config.toml
d_mlp = 320
norm_eps = 1e-06
rope_base = 10000.0
tie_embeddings = false
init_std_down = 0.0
weight_decay = 0.045
schedule = "wsd"
train_tokens = 144800000
Each number is 128 + 24 x the weight over the matrix's rms, rounded and kept within 0 to 255. Layers, rows and columns count from 0.

# layer 4 MLP up, 320x128, rms 0.199, rows 89-106, columns 0-127
[[151 140 118 148 146  96 154 135 112 112 154 139 109 116 107 145  97 120 114 122 199 159 138 158  76 121 157 122 104 110 104  86 149 132  98 126 113 143 121 135 135 109 117 142 129  97 125 110 141 149 162  78 134 115 128 140 153 137 159 174  78 134 141 114 129 152  96  95 130 114 163 163 168 149 132 116 174  87 101 127 142  93 127 138 151 114 142 101 120 126 115 115  75  68 113 135 122 113 159 129 139 161 167 117 109 133 173  90 142 117 117 105 122 140 145  93  93 152 148 144 130 133 154 148 180 183 100 103]
 [ 95 139 120 113 129 126 115 106 116 134 174 123  94 105 135 131  84 121 121 133 128 109 152 105 112 133 123 124 132 142 107 112 113 132 110  95 123 147 133 127 119 192 109 123 144 137 146 109 113 161 112 138 128 130 129 141  90  89 142 150 100 100 145 116 147 132 102 152 184 159 133 100 129  93 126  96 123 147  83 125  96 135 151 195 142 135 108 153 126 140 105 134 137 154 132 138 126 131 146 124  74 143 158 151 122 142 143 100  94 143 136 159 105 114 106 124 134 118  94 125 167 158 104 143  95 143 119  87]
 [173 191 151 104 112 143 117 108 139 158 129 119 118 113 140 106 112 167 154 162 152 117 125 148 144 144 141 159 142 132 134 149 123 112 104 107 117 194  99 102 141 167 127 119 132 163 141 158  82 138 135 125 142 101 141  53 150 189 133 131 113 128 180 104  96 156 122 137 156 136 100 136 157 122 137  90 134  79 126 161 128 130 164 152  91  96 156 164  96  98 156 131 130 134 177 103 139 139 144 130 113 103 117 134 113 114 190 171 159  99 150 149 135 138 148 194 144 130  96  96 121 152 101 150  77 169 140 129]
 [119 110 180 110 116 102  44 115 160 108 149 117 127 134 131 149 120 119 157  57 130 172 138 136 156 126  97  87 148 124 102 113  97 139 129 128  79 127  62 138 135 142 140  97 155  84 218 148  71 103 142 153 137 109 154 131 136 167 141  67 229 138 100 143 118 128 153 140 104 124 101 125  82 150 138  74  96 155 111 120 149 198 163 141 120 105  98 200 140 147 112 148 135 139 105 151  88 186 145 129 129  93  96 150 115 131  68 171 158 166 132 101 143 136 121 142  86 146 113 129 129 159 125 139 112 138 108 101]
 [127 129 147  93 137 158 127 159 100 130 143 118 111 138 140 103 143  99 137 135 112  79  96 127 150 146 103 127 140 141  94 133 122 100 147  86  94 156 102 136 132 101 124 113 200 110 133 122 143 133  75 179 132 111 154 186 174 142 141 126 126  96 138 133 126 112 167 107 145 103 119  76 121 166 197  99 124 121 146  83  94 115 129 193 152 122 133 152 128 121 177 167 141  78 129 155 115 152 114 138 125 174 125 170 142 105 143 171 140  98 145 147 171 167  86  87 109 128 106 150 133 152 118 100 108 136 124 152]
 [138 177  99 165 131 129 127 131 129 151 115 108 113  87 120 105 101 106 120 154 162 153 118  82 167 101 120 155 134  92  81 139 143 120  93 100  95  94 124 144 142 145 119 128 110 142 116 115 137 160 127 115 150 150 117 152 123 103 138 154 118 168 137 160 139 107 117 125  92 134 156 135 139 131 158 103 124  85 150 145 129 137 114 132 155 150 128 133 140  90 107 159 129 137 110 111 142 117 138 166 123 109 166 113 169 113 143 139 136 101 131  97 143  93 153 106 105 110 122 138 117 123  77  97 162 139 152 122]
 [108 124 126 129 126 109 140 138 103 122 144 145 128 101 141 109 105 119 124 126 106 152 116 144 159 150 145 154 126 125  96 194 163  99 142 140 120 121 158 151 162 117 126 110 152 121 154  91 120 159 131 133  80 155 102 120 103 123 130 142  71 148 164 134 130 140 126 164 114 155 133 154 107 132 118 123 132 151  81 150 157 135 130 124 137 119  58 126 124 126 148 120 149  85 157 134 127 124 169 161 151 106 106 125 107 137 142 134 119 123 121 157 115 126 110 113  90 119 152 130 106 125  99 109 165 114 122  91]
 [120 145 141 134  98 100 152 146 132 171 117 103 110 100  90 125  79 135 117 111 116 116 130 163 145 149  91 131 131 159 123  85 188 146 122  99 108 106 139 142 112 114 165 136 132 156  85 109 136 151 131 117 148 146  94 173 120 117 136 135 124  88 116 136 151 139 116 133 129 149 116 156 134 156 126 184 166 113 117 120  72 107 122 108 144 177 132 144 125 161 129  91 162 174  90  79 107  87 145 127  96 160 150 148 159 150 143 123 142  93 151 153 137 140 154 122 125 134 125 116 105 131 103 124 138 178 114 139]
 [133 139 117  80  84 110 145 122  82 173  84  94 131 108 130 103 111  95 132  85 146 152 228 132 166  98 144 137  82 166 141 140 125 130 133 131 165 123 100 132 128 151 161  90 177 149 128 141 104 135 132 152 114  82  92 143 133  84 155 102 184  97 128 132 136 127 145  77 109 129 145 123 163 106 115 148 136 134  90 120 126 128  97 150 123 128 125 154  90 127  85  97 104 138 125 117 166 133 112  82 151 166  81 104 100 122 113 100 137 108  94 114  92 131  97  76 166 101 116 122 130  88  76 100 138 130 177 127]
 [114 104 104  91 109 154 156 116 113 118 114 128 149  87 125 107 177 163 181  81 122 119  95 117 133 147  99 123 144 133 114 120  89 111 120 172 114 116 114 107 149 115 117 142 148 143 134 104 144 118 168 126 155 128 119 130 142  96 124 153 141 134 109 139  88 156 139 144 110 106 121 195 131  97 123 103 102  93 166 148 129 117 126 102 133 127 160 119 121 124 137  86  88  95 120 200 138 132  94  70 146 146 130 102 121 116 119 133 103 127 110 145 106 156 147 163 124 129 162 146 140 135  99 129 129 138 160 139]
 [ 87  99 154 119 106  89 133 148 128 116 161 112 149 127 153 112 105 123 133 106 112 128 123 132 127 115 133 158  94 118  92 106 160 120 106 169 139 117  99 114 102 145 133 128 127 125 103 132 128 114 101 138  92 116 115 141 153 134 155 142 138 125 146 101 127 114 124 146 156 147 155 138 137 137 132 114 156 115 150 142 100 132  88 122 186 142 117 146 148 118 110 150 122 146 121 162 144 166 148 120 152 119 139 117 157 110 150 123  74 152 118 138 118 174 160 120 127 111  98  78 122 131 151 106 138 144  88 163]
 [138 101 114 104 153 146 106 121 136 138  93 143 152 163  93 142 164 118 168 192 149 132 100 100  76  57 147 216 130 143 146 122 121 101  72 104 140 140  87 150 114 132 109  87 118 115  89 167 138 134 103 143 124 132 167 117 152 147 168 139 118 155 124 119 140 143 100  74 120 116 133 111  92 115 192 102 145 114 142  80 119  77 103 163 125 164  70 101 124 119 174 111 116 107  93 107 128 131 131 120 151 134 104 151  98 117 146 140 129 121 121 121 122  79 143 138 124 120 106 116 133 152 127 136  74 131 105 158]
 [ 94  71 100  86 103 123  89 149 134 145 153 159 110 128 136 148 134 134 124 155 174 167 110 137 116 152 113 145 104 135 121 135 141 138 164 130 108 175  90 144 137 150 130 148 127 113 120 131 106 113  93 141 110 166 179 102  91 114 104 141 118 126 124 131 135 141 151 135 109 110 154 149 142 185 107 114 101 151  98 116 135  96 121 133 123 128 144 146 126 111 118 135 100  75  99 143 156 158  85 113 109 138 139 156 150 137 184 124 113 131 150 138 167 136 135 117 150 135 169 144 124 156 129 130 145 108 118 179]
 [102 149 195 107 148 152 133 139 201 114 149 136 138 109  72 143 138 155 107 140 159 157 159 157 119 127 151 157 123 153 122 118 143 161 128 126 125  85 113 147 135 143 163  99 148 147 148 144 156  96 163 100 145 127 104 118 144  99 149 125 141  94 101 108  98 129 132 100 119  89 152 154 163 111 109 115 198 113 109 186 108 113 138 159 150 103 196 117 130 191 112 156 110 127 103  92 161 100  95 119 141 181 112 107 154 112 135 101 116 129 106 135 115 138  97 129 130 132 108 179 107 114 143 160 139 146 121 124]
 [136 138 125 117 141 152 170 105 158 115 181 152 133 103 128 167 138  98 137 147 160 148 145 124 125 126 141 148 123 173 139  88 136 126 119 169 161 150 109 123 154 149 121  83 152  67 111  96 137 114 168 133  82  91 109 114 111  98 142 173 118 127 128 160 163 123 167 140 133 172  92  90 150 138 134 136 131  97 136 128 114 143 109 150 134 128 140 139  86 135 114 128  87 121 106 125 145 127 181 113 126 133 134 139 153 136 139 116 161 143 132  98 142 142 129 119 111 119 143 132 126 127 115 152 106 145 124 132]
 [143 123 130 108 145 174 178 121 110  33  70 132  80  80 106 135 108 113  68 106 154 172 144 145 168 136 150  87 112 119 186 132 112 149 117 119 112 132 160  90 114 121 132 109 120  69 167 132 176 113 141 162  63 151 141 176 128 125 139 112  89  97  99 112 126 107 165 140  95 144 150 149 123 149 131 181 175 141 142 107 116 118 106 172  31 110 115 138 162 173 172 165 111  92 147 150 171 120 186 118  89 126 147  99 169  81 114 159 164 171 128 152  91 168  84 119 101 152 127 136 144 132 113 139 114  77 139 108]
 [ 79 111 101 119 101 112 103 136 136  89 132 133 175  86 143 139  87 137 123 144 117 134 114 130 127 135 114 122 119 108 108 144 143 128 105  96 123 116 143 121 132 109  96  76 166 135 109 154 137 118 154 159 137 113 109 135 143 165 122 153 118 115 176  99 143 109 119 144 144 104 134 160 155 126 103 134 124 115 106 119 141 174  59 141 108 152 142 136  63 132 138 177 119 134 131 151 136 128 143 117 112  92 107 134 124 129 119 122 102 124 162 155 137 174 152  88 141  83 133 124 118 161  92 127 120 130 117  85]
 [170  95 136 137 119 108 145 144 135 145 125 146  79 160 131 142 105 158 124 130 133  75 122 104 118 125 133 131 109 166 143 134 130 127  97 115 110 128 117 149 122 135 152  90 158 144 121 140 168 141 124 103 168 114 155 147 139 113 121 141  90 166 125 111 137 143 110  92 148  92 146 156 126 112 123  98 158 124 123 123  87  86 127 133 158 142 152 136 113 146 128 101 159 132  98 107 138 145  88 128 105 169 154 156 121 109 123  83 130 125 126 136 131 146 136 109 110  99 128 163 139 155 108  89 141 182 130 139]]
# layer 4 MLP down (transposed), 320x128, rms 0.19, rows 89-106, columns 0-127
[[104 115 151 161 103 146 114 112 151 142 134 117 122 163  59 117 115 134  90 135 127 107 101 123 134 150 150 105 129 153 134 162 129 123  76 139 135 136 149 123  79 138  94 179 128 121 142 117 139 152  85 156 105 110 140  79 105 157 167 155 159 109 106  87  96 121 126 125 197 133 110 131 134 111 110 138 101 152 126 115 127 137 184 125  74 152 113 127 175 100 146 105 192 127 153 142 122 132 131 153 148 104 155 156 140 165 130 130 119 131 164 127 157  77 129 169 121 141 127 150 161 100 191 115 117 103 151 126]
 [109 184 116 146 148 105 142 102 108 108 143 147 131 115 131 123  76 184  92 131 109 150 155  88 142 132 126 108  98 135 125  93 140  81 186 135 115 166 121 137 148 136 122 128 144 102 155 142  89 123 116  99 110 137 141 105 157  82 146 169 135 107 111 143 107  70 123 104 130 146 150  82 134 126 115  86 142 149 109 153  89 147 130 136 151 142 143 137 101 142 145 147 166 110 155 118 140  88 106  87 154 140 144 114 150 159 104 100 124 145 150 127 135 123 114 142 175 113 142 105 130 125  86 143  99 157 155 179]
 [124 111 162 145 105 131 123 142 141 137 159 130 148 138 163 167 110 118 149  79  72 112 120 135 111 118 186 141 125  93  99 114 129 169 121 137 123 113  57 156  95 124 107 112 139 117 110 151 175 116 136 111 133 121 169 209 162 128 137 131 115 143 143 137 114  71 149 130 113 144 146 163  96  91 157  84 135 119 115 156 139 115 126 124 148 125  97 109 136 127 152 168 130 109 101 106 153 150 152 128 122 157 102 101 123  95 147 148 140 155 107 148  91 104 107 152 119 134 123 148 118 157 132 162 134 168 188 112]
 [101 120 171 103 145  96 131 126 119 135  96 117  62 127 131 122 130 113  75  72  97  99 165 120 162  73  74 120  98 111 147 131 126 151  98  92 146 111 131 156  82 137 150 145 143  97 168  95  72 120 162 175 134 140 173 147 148 154 119  80 150 107 183 131 117 132 117 169 148 148 162 126 106 100 150  92  87 120 154 119 168 128 149 122 145 140 161 136 111 116 129 154 109  84  42 147  99 146 127 105 145  98 112 160 128  85 141 144 145 131 182  79 185 116 132 104 119 150 150 176 129 151 151 138  78 152 149 138]
 [133 171 126 131 127  90 156 114 142 195 179 102 156 150 116 127 126 146 102  96 167 138 103 129 147 140 134 139 154 146 101 135 137 176 169 111 160 134 120 132 112 144 127 100 125 171 102  87 117 151 101 121 156 136 139  90 135 139 154 129 134 130 112 113 113 145  94 146 129 145  99 122 141 138 169  88 129 134  99 138 117 133 192 199  98 132 123 138 132 105 120 128 123  96 123 167 185 145 121  86 131  80  93 135 129 136 132  98 138 167 117 139 167 166 178 114 121 109 101 123 134 146 148 167  91  97 121 100]
 [156  97 151  90 156 122 130 158 116 127 153 100 108  91 144 114 130 125 115 159 177 127 138 137 116 109 131 112 110 129 136 126 133 138 114 114 140 140  99 107 137 148  93 127 143 110 133 150 141 144 153 119 129 189 111 110 140 135 167 102 138 120 165 146 117 102 154 136 116 113  97 148 122 130 120 147 126 120 131 112  95 109 114 113 110 143  90 119 117 135 167 175 105  96 104 157 120 136 118 144 147 125 134 160 116 112 149  97 167 135 142 133 127  82  85 115 138 129 140 130 123 116 120 100 130 133 129 145]
 [172 118 116 107 102 156 165 115  94 143 125 118 114 124 131 118 143 105  94 135 130  85 142  81 127 134 125 125 111 116 167 110 148  92 140 122 140 131 143 148 116 168 164 114 132 140 124  82 122  98 130 149 134 143 135 111 135 123 156 134 138 134 118 133 142  92 134 141 128 128 154 119 151 122 100 142 100 113 168 125 102 117 181 159 130  91 169 141 120 119 142 126 100 130 101 122 130 149 144 137 120 118 137 172 105 121 130  92 159 131 176 116 182 157 158 103 169 107 106 128 102 162 136 155  88 127 156 135]
 [150 110 115 103 100  87 115 143  95 143 161 154 190 100 121 145 109 129 128 157 129 163 120 116 142 158 154 148 136 146 144 140 142 146 132 150 135 177 175  99  93 139 119 142 110 124 124 171 106 148 148 121 108 166 119 119 147 121 166 100  93 136  57 148 128  93 131 116 133 125 127 129 150 116 129 118 120 154 133 112  89  87 122  92 155 178 129 116 131 137 167 179 141  93 115 116 117 123 116 120 129 153 105 100 146 115 125 127 110 142 106 136 117 142 100 129 139 161 149 124 150 142 131 135 115 122 148 130]
 [ 98 134  98 134 160 163 174 130 134 171 115 115 128 119  74  83 126 118 145  77 116  97 154 169 149  92 152  96 137 159 154 103  89 128 169 110 189 149 123 148 134 128 195 117 129 101 162  90 114  94 116 120  94  99  69  91 122 107 181 114 131 143 126 129 138 177 148 138 155 203  80 126 142 134 117 188 105 133  78 108 144 169 119 150 152 160 104 153 136 166 120 110 132 115 148 130 190 105 119 101  90 101 148 135  90 161 134 144 131 126 134 123 110 108 115 133 119 158 116 143 125 111 124  75 105 142 161  94]
 [153  84  97 159 155 100 154 104  80 112 125 122 139 119 147 147 130 119 107 155 126 119 111 106 143 131 134 143 125 180 158 174 116 145 162 128  90 140 105 106 136 154  54 111 105 138 135 155 149  89  78 110 168 112 101 141 101 150  75 106 124 103 151 123 146 138 134 145 155  97 158 152 112  99 117 151 117 157 106 172 111 129 153 157  99 112 135 130 120 113 128 141 163 139 121  96 122 113 131 116 128 167  90 132 132 174 136 101 137 117  93 101 130 168 143 127 120 148 134 106 121 139 119 130 154  70  97 141]
 [ 89 153 129 142 169 169 112 113 102 121 111 131 123 115 105 127 117 142 136 159 113 131 131 114 108 105 129  93 148 108 139 113 134 124 104 127 115 171 143 163 138 110 147 155 115 162 132  92  93 122 157 123 147 129 165 103 177 141 131 108 118 126 142 113 165 131 185  91 146 133 151 135  98 120 122 120 135 115 118 100 156 107 122 190  63 131 147 160  99 135 161 134 148 104 131  79 113  84 128 143 124 124 140 125  88 132 142 122 124 137 174 126 126 166 113 135 106 145 117 155 134 132 133 176 119 130 136 112]
 [129 121  83 126 183 148 129 150 116 154 130 134 148 152 143 139 122 124 118 136 106 176  93  98 139 110 106 192 178 156 140 181  82 120  52 137 129 130 104 144 110 124 119 129  83 134 126 128 103 116  73 127 148 141 131 139 143 129 122 138 123 140 143 141 145 138  99 111 103 108 129 140 126 105 161 141 151  90 136 121 113  64 208  94 132 128  98 103  87 171 150  98 105 145  74  94  92  92 137  82  75 129 143 103 135 142 127 150 124 131 180 156 152 185 131 139  96 137  81 126 108 132 110 119 124 173 118 164]
 [139 147 124 124 122 170 150 122  81 129 136 136 138 113 145  97 143 120 137 104 145 132 146 117 152 130 157 120 173 141  96 104 154 105 159 121 143 143 149 136 132 149 154  85 127 117 111 110 112 127 122 107 164 119 129 114 101 118  97 125 128 137 123 126 117 161  96  99 143  98 129 139 121 189 171 154 142 105 198 140 160 116 128 120 133 143 105  81 149 146 156 134 120 161 159 126 131 129 147 133 139 129 116 132 121 131 132  91 176 121 143  90  91 135 146 144 143 133 145  93 129 105 115 143 114 122 129 119]
 [103 123  92 152  79 137 110 102  74 112 151 150 101 139 152 164 153 143 106 135 118 123 106 108 115 100 129  69 135 115 142 117  98 141 152  73 109 163 138  78 149 109 105 124 125 116 107 167 130 136 137 163 121 147 130 135 101  95 141 140 110 113 177 157 110 124 169 122 107 199 133 149 126 126 123 147 106 143 154  72 163 125 159  72  69 126 152 177 132 148 211 114 152  83 155  93 104 137 104 141 136 115 163  82 121 138 135 116 128 128 168 149 100  92 139 132 122 112 142 190 153 132  90 121  96 119 165 134]
 [125 122  99 126 148  90 170 105 113 127 107 138 148 144 173 150 127 107  98 148 139 173 107 102 117  97 141 122 113  84 139 116 136 118 169 136 125 113 143 181 149 131 174 106 141 145 120 170 100 155 117 150 110 134 107  91 156 131 114 135 138 127 123 152 134 111 132 153 146 116 110 131 131 147 123  92 125 165 142 109 121 144 166 127 105 134  97 143 130 120 148 107 117  92 108 163 111 167 154 155  95 164 101 162 148 156 192 113 136 114 151 117 133 178 142 130  88 140 138  98 158 168  67 140 113 132 137 139]
 [135  81 132 141 111 149 137 116 118 117  77 125 128 118 125 124 196  91 143 105 138 120 119 170 139 160  94 140 111  96 147 104 143 154 142 138 124 134 108 163 137 150 130 103  95 136 139 167 113 190 183 165 116 109 138 144 107 140 115 178  78 105 114 112 127 144  85 122 165 132 120 149 107 169 119 138 104 118 167 154 110 143 149 154 149 135 168 146 136 151 136  99 118 144 143 156 105 125 161 121  85 121 160 105 161 126 121 136 115 104 144 157 127 154 171  46 135 121  78 157 100 155  87  74 107 161 118 161]
 [137 142 108 128 115 141 111 105 111 133 117 113 120 138 156 117  98 145 130  89 139 107 142 121 134 144 118  87 111 121 160 122 124 115 115 145 142 140 111 148 123 136  66 116 158 128 132 125 166 136 138 115 125 131 136 128 148 148 147 154  89 130  54 142  81 146 159 158  88 112 112 100 129 140 165 160 119 169 159 119 106 105 131 135 117 138 136 148 144 138 162 178 123 124 131 120  70 135  98 171 116 147 200  97 112 116 133 137 149 126 136 151  70  77  69 118 133 141 158 160 192 104 146 147 121 110 145 149]
 [126 155 133  78 131 113 149 149 188 110 120 136 137 118 119 156 126 130 130 159 161 160 119 138 128 119 170 136 130 132 131 119 143 112  78 108 121 139 132  89 108 121 110 104 123 133 114  82 101 113 100 138  86 121 111 118 146  76 128 123 121 168 106 140 138 103 121 117 145 153 129 118 126 115 126 105 116 127 125 131 146  88 141 129 125 156 121 107 143 124 143 122 102 100 182 111 151 150  92 171  95 119  68 118 147 102 165 106  80 163 130 108 169 126 110 153 116 117 121 118 123 160  96  79 128 162 126 123]]
# layer 4 MLP gate, 320x128, rms 0.195, rows 90-107, columns 0-127
[[133 101 118 109 117 122 178 116  92 113 135 125 129 169 127 125 152  89 129 141 138 119 110 176 113 102 106 151 135 137 137 111 115  92 124 151 176 114 143 109 132 145  90  63 104 135  99 112 190 119 155 133  99 156 125 134 146 157 117  71 150 131 109 105 129 160 159 134 138 107 112 101 144 169  93 174 137 128 123 125 136  89 127 110 147 108 139 141 124  86 121 139 110 128 128 104 103 120 141 121 122 137 134 146 125 103 114  90 173 111  93 105 163 123  99 107 123 128 145 139 130 134 119 116 120 141 144 165]
 [111 110 133 106 119  95 124 116 130 151 131 153 177  79 153 141 163 122 141 151 125 111 115 110 102 113  94 142  91 141 143 144  78  84 136 126 103 120 102 169 179  87 154 127 140  77 150 155 122 155 119 145  89 157 150 112 123 114 148  52 100 133 106 158 106 146  73 125  77 113 137 109 190 114 135 133 155 100 107 122 149 137 149 134 133 140 108 116 111 139 101 139 114 123 145 155 122 110 124 149 138 131 135 120 159 161 130 101 106 148 175 164  78 104  89 148 120 137 146 135 112 146 134  85 153 155  72 120]
 [162 152 157  92  96 155 161 141 107 111 145 104 132  90 121 108 125  57  92 130 130 142 108 119 129 143 128 109 127 132  95 148 127 130 140  97 119 107 112 135 147 121 117 167 120 145 146 129 160 153 120 110 111 129 154 106 131 131 120 150  94 134  88 158 137 143 147 132 155 127 108 132 124 147 117 174 110 129 135 117 117 129 127 126 136 105 108 108 146 141 160 137 132 131 159 106 160 147 116 118 122 108 140 156 138 130  97 105 145 102 115 121 110  87 119 166 136 130 107 135 132 122 124 123 158 118 137 142]
 [158 104 184 103 118 104 153 131 136  76  89 134 124 102  91 142 142  76 118 137 183 140 158 152 103 112 115 159  95  90  84 175 134 155 121 128 145 118 118 102 120 130 124 117 112 101 189 147 145  83 140 145  85  96 130 129 122 128 113  97  97 142 161 133 127 109  90 183 114 149 139 152 110 151 169 171  87 125 164 113 186 124 114 132 127 134 131 132 126 174 134 122 152 143 117 146  72 142 148 178 131 121 128 138 150 185 132 173 148  68 114 181 113 176  94 172 151 113 129 130  86 106 119  84 107 129 131 128]
 [129 179 106 129 134 131 164 129 164 164 139 146  97 142 151 173  87 188 149 104 137 128 107 148 154 110 122 122 110 158  88 160 145 145 145 153 133 158  73  81 137 104 175  83 125 164 131 118 152 102 110 181 173 103 106 161 100  85 136 103 136 135  87 165 123 133 148  96 138 117 177  95 119 136 104  89  99 116 108 167 168 137 161 159 148 119 136 104 100 107 126 174 152 105 124 172 141 145 124 124  96 128 120 100 108 115 153 124 159 166 125 129 142 111 131  72 135 127 116 106 172 164 132 142  94  97 148 157]
 [ 78 139 102 165 139 124 110 123  99 117  94 117 134 172 136 139 102 142 110 132 125 119 121 127 117 120 119 101 122 123 140 114 167 113 114 113 134 134  95 146 152 108 121  94 145 129 128 136 194 117 114 130 149 138 115 146 170  86 114 160  86 120 130 112 103 127 153  91 118 106 109 127 121 141 138 162 129 117 124 123 144 143  99 157 110 174 129  85 102 157 120 130 184 124 141 106  76 123  98 113 112 170 123 122 127 126 108 134  91 136 134 108 134 114 108 171 127 152 174 133 117 109 149  86 105 136 155 122]
 [139  97 107 113 112 138 116 175 133 164 124 153 129 118  82 121 155 127  56 148 179 189 129 127 154 151 136 136 131 137 171 106 114 137 101 169 108 172 132 125 104 144  89 139 132 163 123 129 164 138  79 120 142 159 147 164 135 134 184 161 138 147 134 145 107 143 122 112 152 151 121 118 179 130 118 146 114 132  96 112 172  99 147 119 140  80 143  97 120 100 121 136 180 118 146 116 177 130  95 121 164 150  81 132 127 118 124 132 167 109 136 164 134 130 131 135 120 112 120  94 139 121 154 126 130 132 141 142]
 [134 106 127 135  96 112  93 151 188 161 100 110 147  92 142 104 140 116 145  97 155 140 123 110  94 136 147 105 111 134 154 128 103 144 121 147 117 142 153  97 121 106 102 118 126 142 141  95 127  81 129 107 135 110 139 178 106 181 148 147 113 151 138  98 105 191 127 106 123 145 147 113 124 157 111 124 132 108 134 114 133 166 132 119 148 124 209 111 123 109 136 122 144  98 124 116 170 150  72 132 145 149 154 163  98 123 134 134 168 205 105 131 147 128 125 156 139 119 139 133 107 113 129 111 161 110 108 132]
 [127  91 142 101 111 162 180 113  95 100  96  99 126 127  78 145 124 118 147  50  75 124 168 112 107 119 124 113 112 140 132  81 173  81 137 158 105 102 134 133 133 128 115 148 113 134 134 118 137 126 144 114 117 146 103 117 126 166 100 114 104 111 139 172 128 132 153 121 111 115  77 127 155 123 161 138 141 140 159 133 111 102 128 113 109  97 135 123 105 129 161 148 128 113 117 111  96 118 185  96 139 161 156 143 178 124 120 130 128 122  85 168 115 109 130 141 137 133 130 126 154 140 114  80 166 114 110 114]
 [112 112 172 109 131 110 159 127 157 130 127  92 131 133 149 140 181  91 154 113 129 113 126 147  95 115 108 147 119 113 133 125 160 111 116 147 135 108 105 146  87 119  96 121 171 113 142 163 119 147 102 109 105 140 116 149 109 105 156 146 136 120 104 132 128 106 107 117 120 130 157 124 142 142 111 144 109 136  91 125 147 141 123  95 161 111 135 110 123 137 100 114 141 125 129 125 176 118 132 105 139 114 128 122 153 147 115 118 126 117  94  98 112 154  96 150 119 117 115 108 125 136 163  71 156 136 130 133]
 [112 139 143 141  75  83  74 150 125 132 141 135 155 119 131 145 150 117  83 134 142  90 161 161 115 144 122 123  94 138 100 116 117 105 148 148 103 158 142 110 150 134 112 147 148 157 116 126 124  93 167 123 130 116 146 136 117 160 112 149 146 113 137 123 121 138 140 114 178 144  91 152 130  87  70 132 114 140  90 133 130 144 105 113 168 111 122 157 138  83 112 197 165 129 146 123 146 148 142 146 138 113 116 127 128 170 166 148 151  98 132 129 108 111 108 116 159 124 115 135 139 130 137 144 137 139 153 139]
 [147 190 131  99 198 143 184 134 101 126 120 108  87 115 109  94 174 156 108 111  98 175 176 136 148 118 150 115 156 141 128 119 139 114  83 123 112 114 139 133 169 130 116 114 145 136  97 151 146 120 122 115 140 139 115 117 133 118 152 146 133 112 108 139 124 164  92 127 174 131 101 163 152 106 126 126 150 139 124 178 152 172 148 124 137 113  75 105 151 124 151 160 159 157 177 139 105 106 142 102 126 147 109 121  92 145  88 120 128 134 112 125 124 106 124 151 130 135 101  75 112  99 146 142  91 136 137 149]
 [128 138 113 102 125 117 141 105 122 120  92  88 123  88 137 166 129 113 115  83 146  99 113 122 157 111 116  86 119 154 166 109 164  86 120 140 122 139 137  48 149 111 131 139 115 134 176 152 139 139 141 103 156 147 136 113 133 142 126 124 118 103 173 125  86 128 141 135 141 131  88 132 116 128 148 184 124  91 110  94 195 110 119  91  99 116 119 174 133 115 145 129 138 120 142  97 116 142 109 130 128 137 111 168  90  93 108 149 101 137  89 112 114  89 118 135 142 124 139 114 183 105  99 123  98 112 135 138]
 [134 145 126 166 169 135  96 155 159 122 167 129 103 114 127 112 103 154 110 106 119 130 123 143 138 109  98 135 152 153 114 151 128  95 104 158  91 111 124 115 137 161 113  90  98 121 122 100 139  98 121  84 162 119 120 155 118 125 132 109 131 125  95  76 144 131 140  68 100 113 106  81 142 132 148 117 112 131 128 174 132 150 149 123 182 134 114 124 107 117 134 156 122 126 142 101 168 159 137 124 162  89 138 106  99 105 131 103 107 148 103 154  89 104 119 133 184 116  97 139 142 119 142 179 127 142 146 144]
 [123 133 137 127 116 137 128 148 168 144 116 105 169 130 124  90 112 149 131  63 144 164 142 136  88 145 153 121 105 100 141 130 160  75 178 167 136 116  85 133 113 107 104 132 153 169 127  91 131 139  92 149 142 102 123  92 136 160 159  93 111 130 130 123 112 155 139 115 137 155 104  95 107 112  88 124 132 103  95 120 176 125 104 134 156 117 169  94 124  80 100 170 148 126 144 106 112 153 117 129 131 151 118 176 169 129 140 128 167 155 108 158 115 125 142 129 181 129 161  89 129 123 111  91  97 137 106  70]
 [166 135 172 122 162 138 118 128 117 135 127 139  77 141 154 100 119 117 127 137 151 105 127 139  63 149 182  98 135 138 142 140 111 122 165 157 134 108 104 103  99 117 141 143 112 128 156 119 107  85 142 108 112 188 151 117 123 121 140 108 115 139  88  93  79 140 101 114 117 102  87 112 144 150 138 125 134 138 116 117 121 118 134  74 153 126 149 127 130 112  95 108 181 153 137 138 141 153 114 125 138 125 161 114 117 133 142 112 123  96 162 120 125 112  97 100 128 167 134 123 105 142 161 149 126 156 137 135]
 [121 127 130  85 119 101 134 125 113 142  93 145 118 127 125 144 132 159 150 117 112 135 165 127 121 163 177 158 124 133  94 129 116 121 167 149  65 139 135 121 143 106 111 136 157 141 141  97 135 141 148 170 119 138 170 125 144 106 153 122 113 129 120 111 129 127 129 144 151 144 129 108 142 145 102 159 123 127 132  79 122 160 120 130 106 125 155 126 151 115 129  95  97 139 154 139 101 142 101 166  87 100 143 107 150 125 121 137 123 125 141 116 147 103 109  93 136 122 139 149 107  97 164  95 118  97 113  97]
 [152 140 115 138 119 137 155 121  86 153 132 135 121 113 140 133  94 111 111 128 134  99 150 108 137 124 166 120 120 138 107 140 124 141 136 170 167 133 113 135 154 142 121 133  85 140 110 138 171  87 149 151 146 147 151  76 131 128 162  85 128 123 113 167 139 154 118 132 144 145  92 141 148 180 100 160 133 121 113 162 158 154 171 112 126 120 118 124 120 144 155 135 127 109 125 115 121 135 103 130 143 119  92 100 150  96 106 146 137  81 133 128 121 108 147 105 146 134 135 128 145  96 106 119 121 146 120 128]]